Part of a small language model's weights.
Size: 11 layers, width 224, 7 heads of 32.
Training: 419M tokens, 3200 steps.
Each number is 500 + 40 x the weight over its row's rms, rounded and kept within 0 to 999. Layers, rows and columns count from 0. Numbers have three digits each. The size before them is the row's rms in percent of the matrix's.

# layer 7 attention output (transposed), 224x224, rms 0.0726, rows 76-133, columns 0-55
115:505500494493494452451512491463505514468461435528542504452439479549511501514523535453499513547440382445519561511519556499539507500549531508543494555454482538503523505510
096:511424468481486529481516499485466495487508423491542530533512514565476539560518535463458521467414423445493464459492500509459489389510457546489467495540490538515490465515
107:563479541443491502431429600473537509550434543525500482510472508502429506532523503504509496531486466568524482550507520515481514582521496553473511519500550453416472518533
103:460460470546451551484470491472447542482555578513514558530540513478485508532506495452509498438548449442493499503419486482551541497499497543485444497457519536539481492519
112:561476495521494445487523504491517503521482420454488535541463522551469523545488532520459497477407520567464501436502472476491485513495502428514537432490481463583472562496
114:460462476477478480442600493470482512501527461468543449519549420463491444506452502529486492467513502479541556559511523485563632573472549497453445432492404500460497448452
114:507522521451427566478496604460514521503487550457447466495476532549470551528532526521503509542548506513548519517437485517540473485579518498521584483455474500489443544510
114:506530389459523478553521528436460381561471460474536484512419512532537484487478476488539520458543447495565505481552507481479670487519518493453519454540476555550423472500
111:508484453569469505523548506463507559478506555547554440459532397475483502504550465524518485578502534482468518564570532477467531452484497460498404439522574470489450508441
113:560576480498436534507424514515483563534474464504531519534515469573508507472570460519539559482470447503511471455452462448562542518563492466496500516566468504483571522536
122:498432518536439613480547528467583432415482510509498527497449476447477469463480503455522398544529478492457499480585464454499532424480447497542521537521489529521519460535
113:556546560389528435495495490507570485433523466560453521502502511497565537537458492491483456554588483507490519507471425445529585481473536498458399444582479537473422515527
106:496499510461485461597502476526552486412553529496538515470467506485495525576415451566497527450495546399537540498538439537413561489512475459504520415516412468460517516487
101:499518483438510525497485544546513525521464497537480571473480556551528492512553415468505430494525481512529476575492440531491504541481494475551480475519498381536466486544
108:502558463487421474506517449502502526488482553509511545475507489523472508438546587471547512539529437545531546518489533476608493549553524528532564477523501539567487440540
122:521456517494501572497548445506565540528529480489481531587474445528450444565500470495465557556456469479469485577489504487544429529504577541491539511497497527515452466481
110:544508435490492485535443554519507548421494436451501520464452534495477493481484514544521460539492575462427519490517523568470403508602440541443489501499569482548515546510
112:478597573483522471424613521452421536419561472547451462478481459525523575486474518478550518491463542472468502492468479497556481468540489497493476509448480482443459510444
104:544543474489524471523530476512477435535562585466517467526572565456506483514472504501523499548485460552481479473495583471468492506550597489484459547519493436491444486480
108:487502429480490523441501475464486548505484512489548471557437520485593530502444423478515473508442543474470495480510503550516455502550513495500432508602579559492460496477
094:521487514452499527485532519493488525482512448468489435561450437545401463421471523479560505506555518534526506524571452608526473438506514457481524561439471570531523484509
098:504501541493467496559504545526464537521508547461481583502523545473492501548443442448461663517435496475469493487545516568467522511461493483521608551449493502498514522603
101:537454442536472475474442463504525543529488438521478478518553437563540553492482434502511608460406533516498554429531501561473424514498470492518560499545471445567520503465
106:544387433491465484458422491517525556432480538488420530491514506517471549536382511514505509440511511487470496532544488543570404554528468436430421512552460463558489486471
099:481459474479497540455502467464483498533548463531489526494471473455466497556509502503549550466509511477513564603429619530502525526499555558444416510521464526528401483469
100:559430531554554514500516452547532462512513484511536455457457462516548495530455493539499470481519475521479480431428441491467499482487590508483528519522506444482508502450
097:424458465484514514470528499435472472439480382528500430524515403500463494538496474515523533529404521499561573530489615483468504487557537494484465513487507491521565494546
103:484458434523523402524534550492484450503513527555481483571518436482461540428531506491448543454580505536458550481498497491484462504513491540556497492478527568449477409474
095:555509464472513430487478512565510518438473509556545471494461548499540511543499534456447455487533514536522499467592519485471481491561476427497554422421497491514428541551
104:576493459471474490468570468589462496528548563459518487485472500546517556537518478522533495438481431487561517527529528523476555471504527446579508524506503466481442421546
099:532542576494532481496449562442524489434502474479471555572446517542562468563521521509541468585434550493492540517584506468504453444452531502478507406518535521423493532509
097:460473482458559537460520554471478452598421549600507468468483449452552497519412494511498473477469549476460492535552509541529516501540574530509509434557466509478523514580
100:530551466531527471520498529563537465498536464450515575481510498512457522539468495476488475482544538616535466492531464541479466498441410462518538465506494496506537483497
092:498563499506479512451537439495472511530538554487481508517484504476436476395477507497556528502509564500459579484474476572595560438541462599453523425534516501468502422546
101:507488524534402590520506553456490522505537534547552499547429417434486572570489541490571523465534527507395511527500452509466458477484435475531458457513518527439509376520
095:453561531465437496542466524474517550475516478542500495434521529436539523515498475465432506524486508532496464469535482494505492503481552501504546535582513509547434471450
098:491456545457544568500409489543479539546494528505550484414482425538523585504493531494502587437567534479561514497473542565481507435532517472475599493498527543528550522438
102:478437484465530534562557483532516411500502547501494511454517508469499498498456510558489540438484465464536585508510520553550551443489443526499473527490522499491460463447
102:525488516538572429528447422558441533487482420442515479477457496495462511515509533518460560548502435510496494530427534465516515472468536553472572481502443515428497546533
103:514514564439544476475549554487469519500547505460448501516514417449597482501512500522467509543477456537553498458511503456553588469518495475491460502507452473496538434559
106:588522478441474529526554596544515562523505435508522490510556445486493590475443570532501484520503560494528462494476426441574558481461547518432528475513506482511442465471
098:474471539522475548562486468471457510493426531467453487450494491507575406481474513562500533406518526489491439498487452486429548585513488493517507475429410435466468440553
106:454500475437552478555462568547432514493558427522551544446434509488539522456578453513462513512452534505468537532489459542473456521551521461567513455402502467504488466558
100:451531478497508505590447494538484417462482587566498462562549544506516465485579515452488512531468550530415508446492565527441478434450533493502425412585482503487501517541
109:449456493511514530432545468558493564520545483538463563514529562473488534538533514469436518549597509476549490586463551489544466495461519516530444477525479557484511493502
096:474508486478502497505490497561547459515527476510518507457474556542468434503418555468454485542489525441451511461542503479496425489512498520544503505452498470469486496472
110:514552417454570500460533561498610489498518528508519526483492497516530559534491417460466538505398479568485514577464515502492536488487538501491562503473440515440424541520
098:497561452481422470486539502481534542471537490527545466558440500493504506550542446495468430493540499567527478511467455508516573497490451484484473377522478415595539464560
095:501503476405479507535450419528551423560505442485460530492448484528520440470501408488423554526553493459521536415545487537483480510479426547450495469464563481532552534476
094:461492478473499460470569508519544562461487576491490476523487490475459475479573513489520518517483524503442484468572488509550523544483550519462558591440537514494524567468
098:458510556491458517509539509494520581519458556402494563507472519493518525479531485474567452488522476469517410481543598467520478391470470491474433507416524474441470440540
099:481539521554503491538478513471541515465442499460476515503515523520500548565523456562506552429501535473537470494518501493455537449520570564487429448520437453543494494449
102:487508490504513492519516428414545433603474562454523447539564476509470441518543532493525452588522550509521445524524435480503507490480523422494530534490490517573458500537
098:475543507540469426516469474518484508546491479475507543482496464482475436486436462526539443553507542445417456555532494395498494495521495456440382497455481537550443440498
096:501542480538487382422474513454525467496525501533564461444483547506545471563541429428580521476527469527518493435484435532462510571462523529544481593513534517438532508488
089:544516476528501506435462482459477530545435508464484477517534433465485485503467494447428496492513448449559520499506519429535466473460503484526543509500534549548543529516
090:455481541477427476488432474473552520509529500485499610494467509566505440503551519518397544499567472520498505572598508490526521482511533495528461458493567514472482542531
093:520472516456562446474503449524484474462473487502572508510380462542497520539500547450444399498487472499524523515494439555470465557536495516464560473470462497552481493484
# layer 7 attention value, 224x224, rms 0.078, rows 77-134, columns 0-55
098:546606465507453516552496505537519507504536529541463492522425432429574510490490516520539538535493484576542529570497460462473509586483431510490516530481461589554459480460
108:445482509527502534533555494536466510514438449496500460410495521583469486498481488554488554506517530495559525456402441478469463436471513471516412502522500535548496489489
107:534537502475516475466497467479457521485473453504486464530546468456515513456473487485415491560514484545437522423514549493479565487451525548525513485471515521559513493495
115:427419474511454448466484513505472498479523582500493365514477513507479455470440449511502518507538518449543553504491553521502518461508514530447514514545413500402529492498
108:547509502551478533537458572539508531585460572531516551511431568487469468433504487513577571511493601498475516406482476510494468458486466477473563513397558461495505505497
105:504412509467537433464520437530418411540536516404549474547539478461528495540482473480458487522481489452496520470545478545454556522482531576466555501493540517490546520512
116:466479598449552467500495507503616535538530521447557565557506548458521522495474504476480471540535544519431472521511490527499473516487432544518552504429522448570563470566
104:477523505515496487445483534462484501571503530482488552514474526464486463503510471547494467430464495484398550484496545470515540483533473458505443485449496536538481496522
120:507468538500524399505502491525513504523530484493480472468438466422485497538514555501513556497581552446439512466535485563447464488438458511525477454509595506518417460455
109:461484516587537424492499522463497551570482528518527512480555590494478514461491502453482511469479512469466528464391532536464527497519552538430537521482410529459473490535
112:438465506539477525499519542521455556526457552489491468513457401454498488498548578479570458492539519474509489511501476513517553533507438465514534535475503498452557479532
106:523470457529519490484438527473474570465490522517493411465494485517501494393551498545466478478597509522586520570480525470559454523534522468530563501413500512436471458574
109:477503471437526530505528458498506514471470502484538489596572501441489493443442487493533501524516475568471515492508510468478508460543454511490502565607562484499484480505
105:513523501520498460503475539483484525512433446515499477575461506413517464535425430536499482487481506517437517598526517491487483507426515548506521474458516448484487547511
115:520519486470499461510487588433505459516465452507529542522491601470485498471461510522517531466519486511500546415491479412482570450483450419499451488531485430545534516521
098:516458527458492469498481437529522432476495588514466502506492493463555497475488526477502495466528476530452490478532615479498495507538506517453503458486523526512512496454
108:522508494545534521512472512499584464529407474472478440486514521531598463522509555465593509504502491510538565452505463504567513500516490523527458435507561493511588491505
114:500512485511500572467414469466539579452512490548517507428533441529522530459508478506500443487561543533547485522536463544489433495506494566545501498474508526482594506484
118:488464558552541489535544528444456497501481534487548526426467550520471503464525456504493462504550421518499540523407516507483536480485449567492577463427424480522509441490
098:475501517548489439537500485384486520473467511514518496508540512448611525477516448503510514532510523452515506463494555574473480496516447567461505495451405458497503460519
096:540502466520513531466482444566515448526543467493440463557498471495508498566521533573476550502484497511508550488561489475569486486508440541550487466534511566574514495518
091:513543501522455582486490526451450483463495531479541547475508513500525419517493469656498454539535457429500516514429463492447438503441471551595547461560551518471440482475
102:510512576574489582486628445491515505581521502515462535416564483516486468434546565541546484575502460519476520485465451501391481453469491466509512546417507529484476478563
097:554530464498458477477532531479564523536525479467523531471514521488509450522508519526589508519512416558481565532542502476516463492532551517558486490497470479485463516497
102:436527509482560469492488455581529517462452544569508531527564524503482418426491475478469503518483576489553492491465491485511509484513540458482432520482497529518513462484
096:568579512482453531575461576564512478534546483461574602460538581463489481442481481561496434544463476509466547450444472520512449444514505459534488479416501499486457483516
102:440514467526484464466511527516572589536572474494478524383432511569560485497581524522553453505483457562513483532551507496515460421512557489477482453516470476467490615500
092:542463542489397532515570518479528477503468513497429505451476526469494512485462503550548531502505519563507540453449484492529469478451442447506486423523539463493525514452
099:539524494506491535509419484437521513566508452492585519464483476504485496547505476493502517559426515564505513467469533515528484470440400510481497536506568532492524562497
108:487499475495501500491433499538484481531492517476540474466550485453496536507518561459465517496508512478502479546549516510494449562549485505464558518512450440563426513513
102:593500493560508555483392474511559551498516510517494503532419551552510529490515519449490469489474542556531452532456514503484499529474502523520549480458577517516534458397
097:456470571516496456567495493474460495478467529573510412517513482494407442439471520430523543506465520545518554491493444574527524572525508567485548521489514487492528484484
098:446524477476486525527553493513461536517506430496481535471577482492522471529532494559456548562461523446492470501475565436474453533443503506513480447393537495495549519485
103:593538554518495417540483490510499548503548451396515470489479546501557483474501477489387476522421512496527544525571523538552527513513478501519460520566464519477523577466
087:541443501478490484529516505539521398466474535495537500477506517518492478540467454485529527478562541469499525556563550585491503582430564493481503461559535501553510502498
104:497475529508462545539467507428563486508444494523465484562477520560474498464553485499470532572510470433582517506575503520523507548575446521556524535463434453490510485533
092:565512523532445539528461524457548541580517547533441492497444452467570490499528546459511491511502517495496482542461513496464488480545525540483529532485544462493482486553
098:505505478466451470510500556424536495493519568509489428504540542520551468506371475508492511488485506534492543499551476470501476528530510457488494488500451495534544539554
107:468490536490451545543463473483533505525468532579538475405573492567603500538469450419519501420530530496465490507527537499575434485529453515497501477466534483526458545489
103:476485518560475543484576434534541512432453494481471473456469549494532450448484526525487492528528502528454531521435436545464475490458580482466523515490546453508459463507
096:472517457477493441466500568576468515510470467439499446542509491541505583459470430464445506580442506434528512499490581494467486523534484487538473510516536469524479420481
096:528548546485453492473487454468466487536478491494477508506467524478478434510519471497448515513493519533530586481446597463475515470576456516532480468585544474562472572398
103:559486515483521461509583509489474463479537405539475553526469427505446483499499497526458517583536510439494452415448528475454472546505405560511511539479538427475508472451
103:573482508485515578526551565451585457541517512439487530522563460460432477551451564610574471468455490528420535501493471459511495476556486471523533484469466460510506460421
102:487462476460488548585477479459525538520467560488447478525466513473431538429505497429505519554519448465526494462532516521460452513467472471502510476530486611556469484556
097:461471496518462530485523479497557565470457505518525488515507544497445500496426560479495516538517511444543439450577539509509485565492497536436472552540570431540527484437
104:528454533627569507518525485502505539542476486486507499425569550507475499479474508500513526437480442492509567525519480495514453390492495492542530553468549569442493518414
094:556496466552533528546519480494412511531420478495542489519519521520474502516457483541507456510474432565510498498432482512488582491504459469487573546480510539540508441466
105:463510555452484538473477417483482464532500519592512503464567515480467483542468580512466496517509507488496528476483409519539567436494453519510412462475554505476473451516
095:525534519529433462518431496545459457488548406523465493559479482503532500585478524436448491504557555500504526569475455496476522502428496543507518537528489518610502491511
095:543529525447533537415439566468452447480518538496531508441526496505501506501552506514488414532491515562529494478530482466538486546558466439537508544472509502468533580494
087:513444469561530456542484518537453494465516453534432556489502483468512482527466443502473504493444535484494517488517507513514531475518482571463519471521542513532464493449
087:487489446477583510494494507456467557567475449511584478554497551482480530539535514546479486483452470537523512482463455532506572436477488482476444461564501534464584559484
093:526486539509507476470538476485522496529484554454505521517514443471449464436386638518502503543516503470555420514519526498474521492510479503491525495498558392557465522472
089:458528607474488500477445489516455539487482481525610421544541542528449516491567519576561517475455497532493447502520493497530535480570498505481462500458499517448484489509
085:493514463486602509579604543495451459505485532571476503549506509533495510500449468550455528519441487502427487483456440442447509486444517541484534545492450526541492492457
089:464471520451426519508548495511530482508474560525420490444487498498647489473537429549449571448452517501540460477480533493545527420490535483522529524542501502519520505485
087:520464489453507519528577473562537519507480479517523575464482497496445484485542499495501494542503519409516579554469519525505475459460467516483468539558485564499431523489
# layer 7 attention query, 224x224, rms 0.118, rows 96-159, columns 0-55
088:514508457545520517524514478425519451535454495480448475452514486569481512532437523463502508490519497546529521462490542479509496476526517495610453425568542509478478420570
095:460511468535485527539565483497481516573505531532497479633481493462540483443560544479504540536465452515569451492428468476476427501501505460521449598462501447526508512485
107:540494488502496428542513449461500422474504526472490464516492532462484484462457499526429540574461514488491542530498496481500480498466339479470491463463489501524449550477
089:553576585511463509488542533507529472502513497492524459465491452473445502583473519528455533613507555465499511528499498480486402558503461496472571500498556555525483574460
089:466434501426469539488454550516539525540445555520472556545516463493535471489537516531580550496487401430498556469565502458509433558572513520555430478532426492541493506516
100:537524521504512541397495519489500517486482630542532481522497500452480494571479508466527558570524539540526411563478533528485436561554473449518474472510569556548499439462
102:479562496451535504468496539472444502527510426476543557499545500524589539480513443491479456483520597492516521421450462517500474537469540516537488470529462470538465454521
089:506531476545580530561498515499464429579524508427564517475483554491545430478478573534487482462432485510430531444581527482557550499443549511497540461518490495478522529472
103:455497513494477502461486550440551558492450510454524527475511476518534547483514472498505474430542530410507556548539521495490520509480483489551412443589495471446544430551
095:474469504516493499513609556534479531452520450448425540517463435536547566492502442487540453447505471514491529453496493503563565501531598494491449507488459484446497368501
110:514537496509505557456518383461563488468526540548497500552491474538491478448488545510500564466525556572430523475516552488541486480531499480515579473497473534478464481464
084:511466486474553508466453487600570458472501441504475492471501502566463513578532505491525520482489471546533528453473515522475557365530525514542485517433540537451507553514
094:491563451456497498557445501505519415498496406464528549501531483503552461556496485477464521449496571505438509448514502549439513529477502471483479512506484523488530473521
109:546519475501407531457488497486520460531437501518568530441436461427503508539489504494499548556476445482452454506454617499568322482443394453492522418543546492441491560574
101:610465529459437482534520457467502486531539547564506441564461453455564516548550505477488495485464498521477520560494510506504510558548532474533532402503460536532479474451
106:518546461566522576484544462495502517485454486464520553437475514455530570524466559502444566456464466506433543557496598478470462518492530472609494470535425561461556465506
107:574460515427511468481526522533472470479546574518448447414483553576496432546488483497459484539492489542538490556537512537490563452503409444543505496477433549521502533465
097:518524443483518498477470446597559501530469491527561506480505593435522451420528499497470564507426464515574497469498490470511458561513497494495486525526419575536510555489
117:521469506525483595497504498481557522470472508505449464445532504458449413467388524499536549485520496559499480515532564481500539533564500517512549538502455568459541479510
097:501550460516568499515518513529486537518502520510501542489560530471486429458437502452533534533440492463552504511477553445500485500527566505481508513471508514489589557485
110:496522521535501555499512470505498458510488540491542526520449525439494509544524554475509529442441502452478484499546534536504555556431482419492470497509485454495523547510
111:464459545465475487489493504522545493493474451449498494431571434472533570464485434575456487473525553499483497568504519482532524491425471553433561564484462445434490488491
100:579493580531500456484478548509488496503465528456517488560515522461463495393466498490391458449552479534477465530446523523530538529551557481465543507448517516525489512545
106:553490492492551456527459562535504570496472491494394515499497499531554480481575476518570522420534517480521499473527530483417524450555495500458504557443466495548434433392
102:499474430484497490479515487555503505519468524492491460513473506547468477513484536463487539503435540445507511463536499436449497507521496533538565527488536494523532566444
109:558490456492427488497513401459496481518478553478516564480453520565460483470512559441491530451487437567539489529548431498472477492508443497434432525477504482520517533529
084:563453507490499583500493496546498478542432480508490465453489551550490559490451451526483523532439462505546532500549492476530465495483484516498551483550557527462498575526
098:536497502611536429511415481496491564425451458497439487508502455521461466498542558489559482575505457524437510537494541538515515538443466456535554528531508568565479575529
107:461510551522516510461475582488519521506495494527494545517477522549504593413492509502441458543464440556415522399489444487510496500541509506527506442590548538544549575478
101:430474560544419484454451499543522493465489434611562547549417519485544501606525500512422477529507529451548518478544529461425477405514510470466536517520489543493529428518
105:502483469455595478497512537483435549472454482385419475437486514516547468516484438551456500499522456485577540475530523505399527465502476541497493509499522459524469457513
103:549518521460462490447504492480475601427468473523579473477531497486462451570513518448502416592444519541518479534513487496528541514528447528475506485576527531490549567500
097:423574446485436512516539552524521513495530537478528559538468475560541424537458498516499470500484511473467456456517447561494442552529522465521511446481517414537540545527
087:457560440448490457556507524578448540455523518531474475446524441558515517472531538416476435521483508487410480470507520517528526512502429493488439508539536466465538436483
094:473567505461486544524474508509449500510459449517412529517394514537481509525539546424551496493511500510486467430501500484505460575550554531541507490506528491426487504529
087:486541482482479499486467552571441519494415459530566498530582489523489530456519462529505469540529477503558485488576519531504486482460479501563538520468529523503478498554
082:453526513551498471493457569489474490562529547488574485548599470440564450458532469436560517505517538500496577450519495488473548530535525520541483445409473462506488548515
082:557500491496529531515529506510515527494460446438491493503558504514445467518552510509517489520435552554516496588494504484446554510458470473468588575490474550573455493445
089:525495492449439473558464480466463535480513426456506476433458452583536470508509491461562572481461463486496525469442578517492608501501499487558484543480498485459473436471
081:518494520512552550476467481528518461511463522439410503463553507507491500559512548445528554549515568510518473508554524564488458434539502563453559471417463479458474522543
086:433472575490494503553514475464506527566421489567536451497532503490548555471526530467536463533533476460502474507512397498575525557519498546517473440552543520548541458480
094:476508583492532507531483482576568496536494513500487486567537476496497447531491495531417418561535491496481504498517461501531466497490553474586526513488521519535462479572
091:479508490487500466464508491514476460466509502495413565527434592520514512587536491493486507517523486448481434473486484547565385515459423521500494483535521515517501480486
078:476488531505451466494436488457497488521418466529566510583551440486478540509586441557608498448498481495506487406506486497562570451501520500558487510436482548495546554529
089:496504466504525441518470557446503545482547470479602567481526445518511403500499432557466445429545494507549525586500476492472529463498493435428445478486497515541516523585
083:544486524491572478459508528563622504433460461524512546500516565539457510449545452545485511508429559509588513483513452523506542461542488574535524459515452594446549504517
084:451508524509551515514539532457475499582483582559484485552569447448512560493494538497538531536534492542497528458560516496474507442496504516487524479497525473554502475481
080:529476424486453395619496538485474497488516460462524511513470530462550517533517590503463464536561464482486545523502517414469472532438501474510494398572529535566461468493
075:466465519475519576572520505546504491486443440517508523427511569479591510507460456517525487441483488509517512524471458480512465521517567490525509452599486522472496435524
091:471569477544506464476557556552470583499463527514505514507545453587523503398446506509496468497492465506505510483478520452521552468480449507476447486489502477543497441501
084:445507508494477584504551489562565464509462533453501462489500517517542534533530525490563562530519498553493498485552539504541483521492431565532505503473498526448508500527
081:545489570426480499509502500499476503487547501507390471512474447559528480631518501507562502487518523537458451489455494517500456594561537492542494525439552469458519492444
089:530540499510417440512504499463516526511548477443509520514450576451448488434528545455497509512500471563436493486447514486587465538498505538488559550536490484507520546468
091:522474513439448538520535424477554438530481486501456522556496576496483498462429608539447477523409485503558469463489470506530488491517483552483482448497455514563517493487
089:513462513490520400533510478468498485460456471482491474547463517525443571562585506524554555579547518432473468442492553536492538498472527445487504549480474581487469439487
085:410540471571559469457496531471477522435518470531515539465492487477547511443508435526394514470474447448498491475495472510526542477472502493455415517554491402577508502465
089:508366616478470575530463534445433464540531505507501495512507487448527477454534512493556504495565491482546521507517460507464477385506491474512465548458477514478439530510
090:488501563521524514510486507436556472456518534456520514492483542466523503452521518456453555569515501433488460533492468474554472477523510491468428574471488455516543521547
089:440495484556578533515478484479490429559547548503515463504455505505519499419474538477506525514502564436498490466478484549440535421484515518432428427477524520509544526528
080:418509538567541515432489512534439498519488512453525496512498481535539449536509523500468477521533533490480440476507535548482481580517498465530487515459513470496486547512
086:517536452532482567405480444465526491458516587561476528512476535411438526485457550479492552488456543492445527424525571484535452540533535544451494462558414491461551501482
088:579478460531508515507533551552462487429549504479450497424557508508463462464511514506515482507489490528453590470498542499480445526463540474466468522465467440514492520502
097:459528571508550539478429548577465573488534477501543550507460500445511422455521476495505442502564469522475572552477502483518447569562527436567558474478520485493428549526
087:544487468473497472440523506426505568495537443520495414415483540481531525511442558532482526523492459510476522569482521458505470579503470471504527535559504495557524481426
# layer 7 attention key, 224x224, rms 0.0878, rows 96-159, columns 0-55
127:473470475478500491503506516468527485470559579471484552449445538500497527481479480537459491531441491544505564521516549503526545477493504537481482418449551429557453454448
091:452511516514535521564521396477493501510543565476550519527424508454499493412492506587552455440464421557454564497517565426550528528518454514521457563486479481524545519479
093:459538549509498475538533396474525496499520484527551436490469495504528508458490478545464507448496481562479494463544570453514542519483445499442514501483498535497555551449
104:498546507549427490516520519492543543429496381512525489488493477477526495459519467546527523497544495524410497515511443534498505531503474456446588512480493556542505534481
138:470501479541456462551519482529491577541474592477536590552543545474478510555544499530536511535401451413539524524573518479544503454491516483561465507545514525492513494500
107:578527456466522535455566492454501512509477382507505536499453528511558571498438489564470503463540486520538463525425574498546405608486512439479488494500503500518506515462
095:462524493512483454486461548504510472556449508476483513541533488477479453574494459454556516590439547495537469447491470565490474451485505512574523447493461478527418448503
088:533477469537519537471466543503472442502455430539523471504534475590514516585515525407512524520479524458534437430564495556476425469528545549514490450499483468477510445517
089:472467445579492495516516487537525441535477541446514535488492466471444477528568469508471545478470467488490488506580442550464415455499491516562503501467484425532473470479
094:511510519526489451530564600504497519531488549539497492529521522501483487579525462460495502484469528480568443475509457524533449483437549516570453485481517558507471472508
092:532487470490446517421512576513501498520434453487519474568536485495510441529480509453513552516486560439517458460528509510468464442513537450527536495559511537549431519505
121:531513471452554468518473480497537469495527489473498474468519536501531519496508497502541536476556534404567509556437453557464526504426524484474456528537557488377504483601
112:513470491529533446512435469469491523523440481420456494525511465496460488493510489446489475571442541448535483491473461565470519445527481477524499517513448451504424432499
090:522472453551498519500465516530486525467396450541516536577524511497518480552479501468446605539494471503551405462460484490512387436522524499507501480479495531454465503533
100:513516426505513417490500527453489551554424476453514483547514517520464471527549509448499457543479562493584483452511499500493472499540499461513485511539484500463450476448
089:504516464484445494467519537523502494496441439512495487540519488512562444609557506468463560496480494427484473453536446454472424520468526496558538507543473514466478534531
101:461462517436519461501504532493510491469604518517556482456449520507509512487481538517509445460481496536484525506503495498509556568480475504426529496485476457535528435547
085:460528530438432544514499399513534503531508561485531466485497536453512514449547538590569519495468434557478541533520641463529561572487414533480459491502444493458498536489
104:583490525451476575464499491456416474469471503488478471455491489513584517464491517551522523487563479500413523544507590436514533474465526496458547492489501529500537555543
118:475512548450558601493490528423454478489541470580456484469540449521547459459495479518471558471493459557463511461489556460521543525465556537515539433497480433518555547507
080:532479420531500529470549510521510491528455496533551474534567542529455450549480534420478561520460545482564487514519466536470390515534577487542472484551467493467462468550
089:504450411558449478564525564483501528486445482529468490565577522468472466609521438470540508507482589501510481568512413521501513476503476501504522479521440512474470486471
134:527470494490568467506487512479561466570461552437443483438449489521431518511557541495487469563454516599574467537520523508595517589553453493510536468498446505470484505490
106:510555516484462436569507480499497544521495459486533479530512531547505524587525475479565499477439514469565484476527487480480489474495522502616449552448461476513441476486
109:467520486504540472552539424437467497521551522487512516475429551478424492413518501518516467465418497480494556520446502530486612557545474499488505540403560513518486506467
112:497510538488532588483548484512488545494500475491531536434486446550559529418476570534465519452585453532514535530513577432505493488512498478459474540479491493475531525498
116:434492459490511533503480514460494478439450479498492532531510529491456513490587534537467534543423473514505525513405478520530559506586463543435481480467552574493490475482
139:540458513589559514424447489528542521432495535510498497480473532497444484548537511477516524580478550465553466536466479476564530532502456429470493497480501506554458508466
102:503525444548488501434528559541520462477454470527486480536523528538459512538516476410524465540519487467550399455500467508517483526498535466498486496547493580473503516489
097:464516556485493494489427446482481508500552469575513584488426483492545560393505537591455460491538472467416587492505530470408562486485487489494500429519513545504548518514
100:521511454474540468573445494488527479496522469495489504512554544560513411602507491434463522485490534498531499435576409531447422476483567542510469494488515494475512491562
097:538489531545484500531525484518550541503540544480485438453445469477482493475520507565520451491485526569443530572435549449474534582525462495490486478512544503475522522520
092:542478488519499500489543537503518466536405497476477488574520521481503487549492474467500494506505539416521442435543427567530423509513484520516490486522531503499402500472
110:509538460450535510501453520545541495589511496482469454518555512552477552576628444540528463489503477496462493510483509456559446470480425476550498530492540484478436474529
108:502486487494405518532456458481506492476572485591487515507408548499540511514468535562509499505529488512441442465514520482464551519547502485442502473570569523500513481533
092:504494512528464418510473573532560506554486544465511447538474501537472432553515516429531488557533475425572449463490468550490525505502492494498498409495498520404474509506
116:455490437531493443599503479469491584530445573455485510495464465459448487469537490484484467481509545452560578498534511443492525492531513489486541497462444501521453512470
107:534587559555546421535544485485564463499503473487523462477444462498457500449507509492541530510412546500497528546539467536453636460493467464473518513467515478510480501406
106:542473510463475512542454394491479524492582484527426469430450495493547467508471575544538516525477483447450508506437550491517544569528470498470485487514524494490487452469
090:473533520435445482516562478493490441466582533474465531437467475511516478472491527524474548477475492499436544492526534437488548563484525560439541447480501466532588511512
094:488511531492545558506497436523482503478591506533519513490444446469533533465510472558519442462551483534434532527499540455487524555516473468488502529467506493570555524485
102:477490462521560393543466501534553482580414532430509499580484591486436504512527454473521503561448540482563489503507498548546499456484465487577520502496474479500461461527
087:475541537437484491459480461467515489413548541487476494496452523493473528491485544557478446488474466561456520525514492517505448588483428505443481487476537520547530495555
104:502501458510483469536456524535493536495495537482485491505510372490530504540480521502555519503556529431465431484516434519512520464538585511501515430527381579476469484495
099:567502434513533500508491584512499563493385477462482492493517457496497470555561476436482514501524507483478460494533456512479481514474530508522484427473452493457464502557
117:465540527468544454471513493452502529480532503480567434512477456486485522493485537475548569510514462513509452493520524545469558511508567516464542465526518550501502457513
116:465582518436503555477572590518454487481524471518542516549562499536562528521487497428526526481522477507537499452536509420488435429410530516509512555477556506462560592522
095:487457498510527578568466491516471521490533494512498533460458511473514568498492535595489412515524428578449555553524560447467513571505434482470464494499526528493469525480
095:473438547503552542571447436514519426484567539536496539421530538459561526503487479561480494487471527493470550517431544474504521572536439516465469484524464458486519498526
084:562509491521508472513483541542464499554427449499538487566516503569525522537537464474504515503556544434520453464511448471541473467531520463546509446535476535431463452491
104:502566505493469505497568487509531445444566534501497509509460494534558482484469535545503517482467478525495553477492533474475481544446471515400510457443506447460578551512
108:494441535498464467496502408506433561509619494517459556475433551526437472488493501568524480556475469512497451464408466495546511554547466541440453521495499572487478451453
109:579477571488479549503500488477481571439449504554472538524522553457487441465510489574521445550560511580478468572522523480544491536554521461491622526501486537546519505538
108:469484537467466615501503462519475491522493482555518546490461490478558532458455503523490484446566486501438518486541594482550534472465509487503519534517480517546577553478
098:476471558483488519483537432487486531455611517517503464430459510507475544468487542565496488489485451542426499515486505480493578552520461556480502482511533530579552498498
101:533494487538531487457465497524542499511417484491508478586515538459472480529525484422486515534489537451586467469480465524516411438469504496602465538518489470491429485521
105:489477527464495575546477484529468516467527468502518558467451543456507510418480438556481506462554480559466580519498549459475500520515520491501461495488500485483527478495
105:478536554466513522482596485483506506504537578488490523472479558481489537400534469512486508506489401531500525524498543474506493543482491508458464497495524452521583521534
103:495553518477502570464519472509469486498522501538495509473466491497544517459438480517462505471538477502423528503472556485447501508457515512484496480511516480519579531519
091:548481502558456450490482515551495487521430483429521477548494539505453402559521494468472509568524562451522458483509406532534479502495557449540522508522459512453458496503
113:505489434540483423462575529455502477521465482454481537567521550489444491540503538443532534570396482471579471445452534507506452470498545514516463498519529493476487506484
110:538509508478499516479503540475483480447550445569462480482557469627541485525511569479465560524545441452522470399503467492466435502483553569473537483512481509485496502567
096:535520476524518448515474551514516503490404521526471518531533485485506439533528582467490453553528556449576483483479474512462452505517559427499523475472446501424413526513
108:517457538530497550444513582517503476519456384536511493523567504530523451548509490453483548531555502485566470493555531495482426465488513452528526543554520500437474561506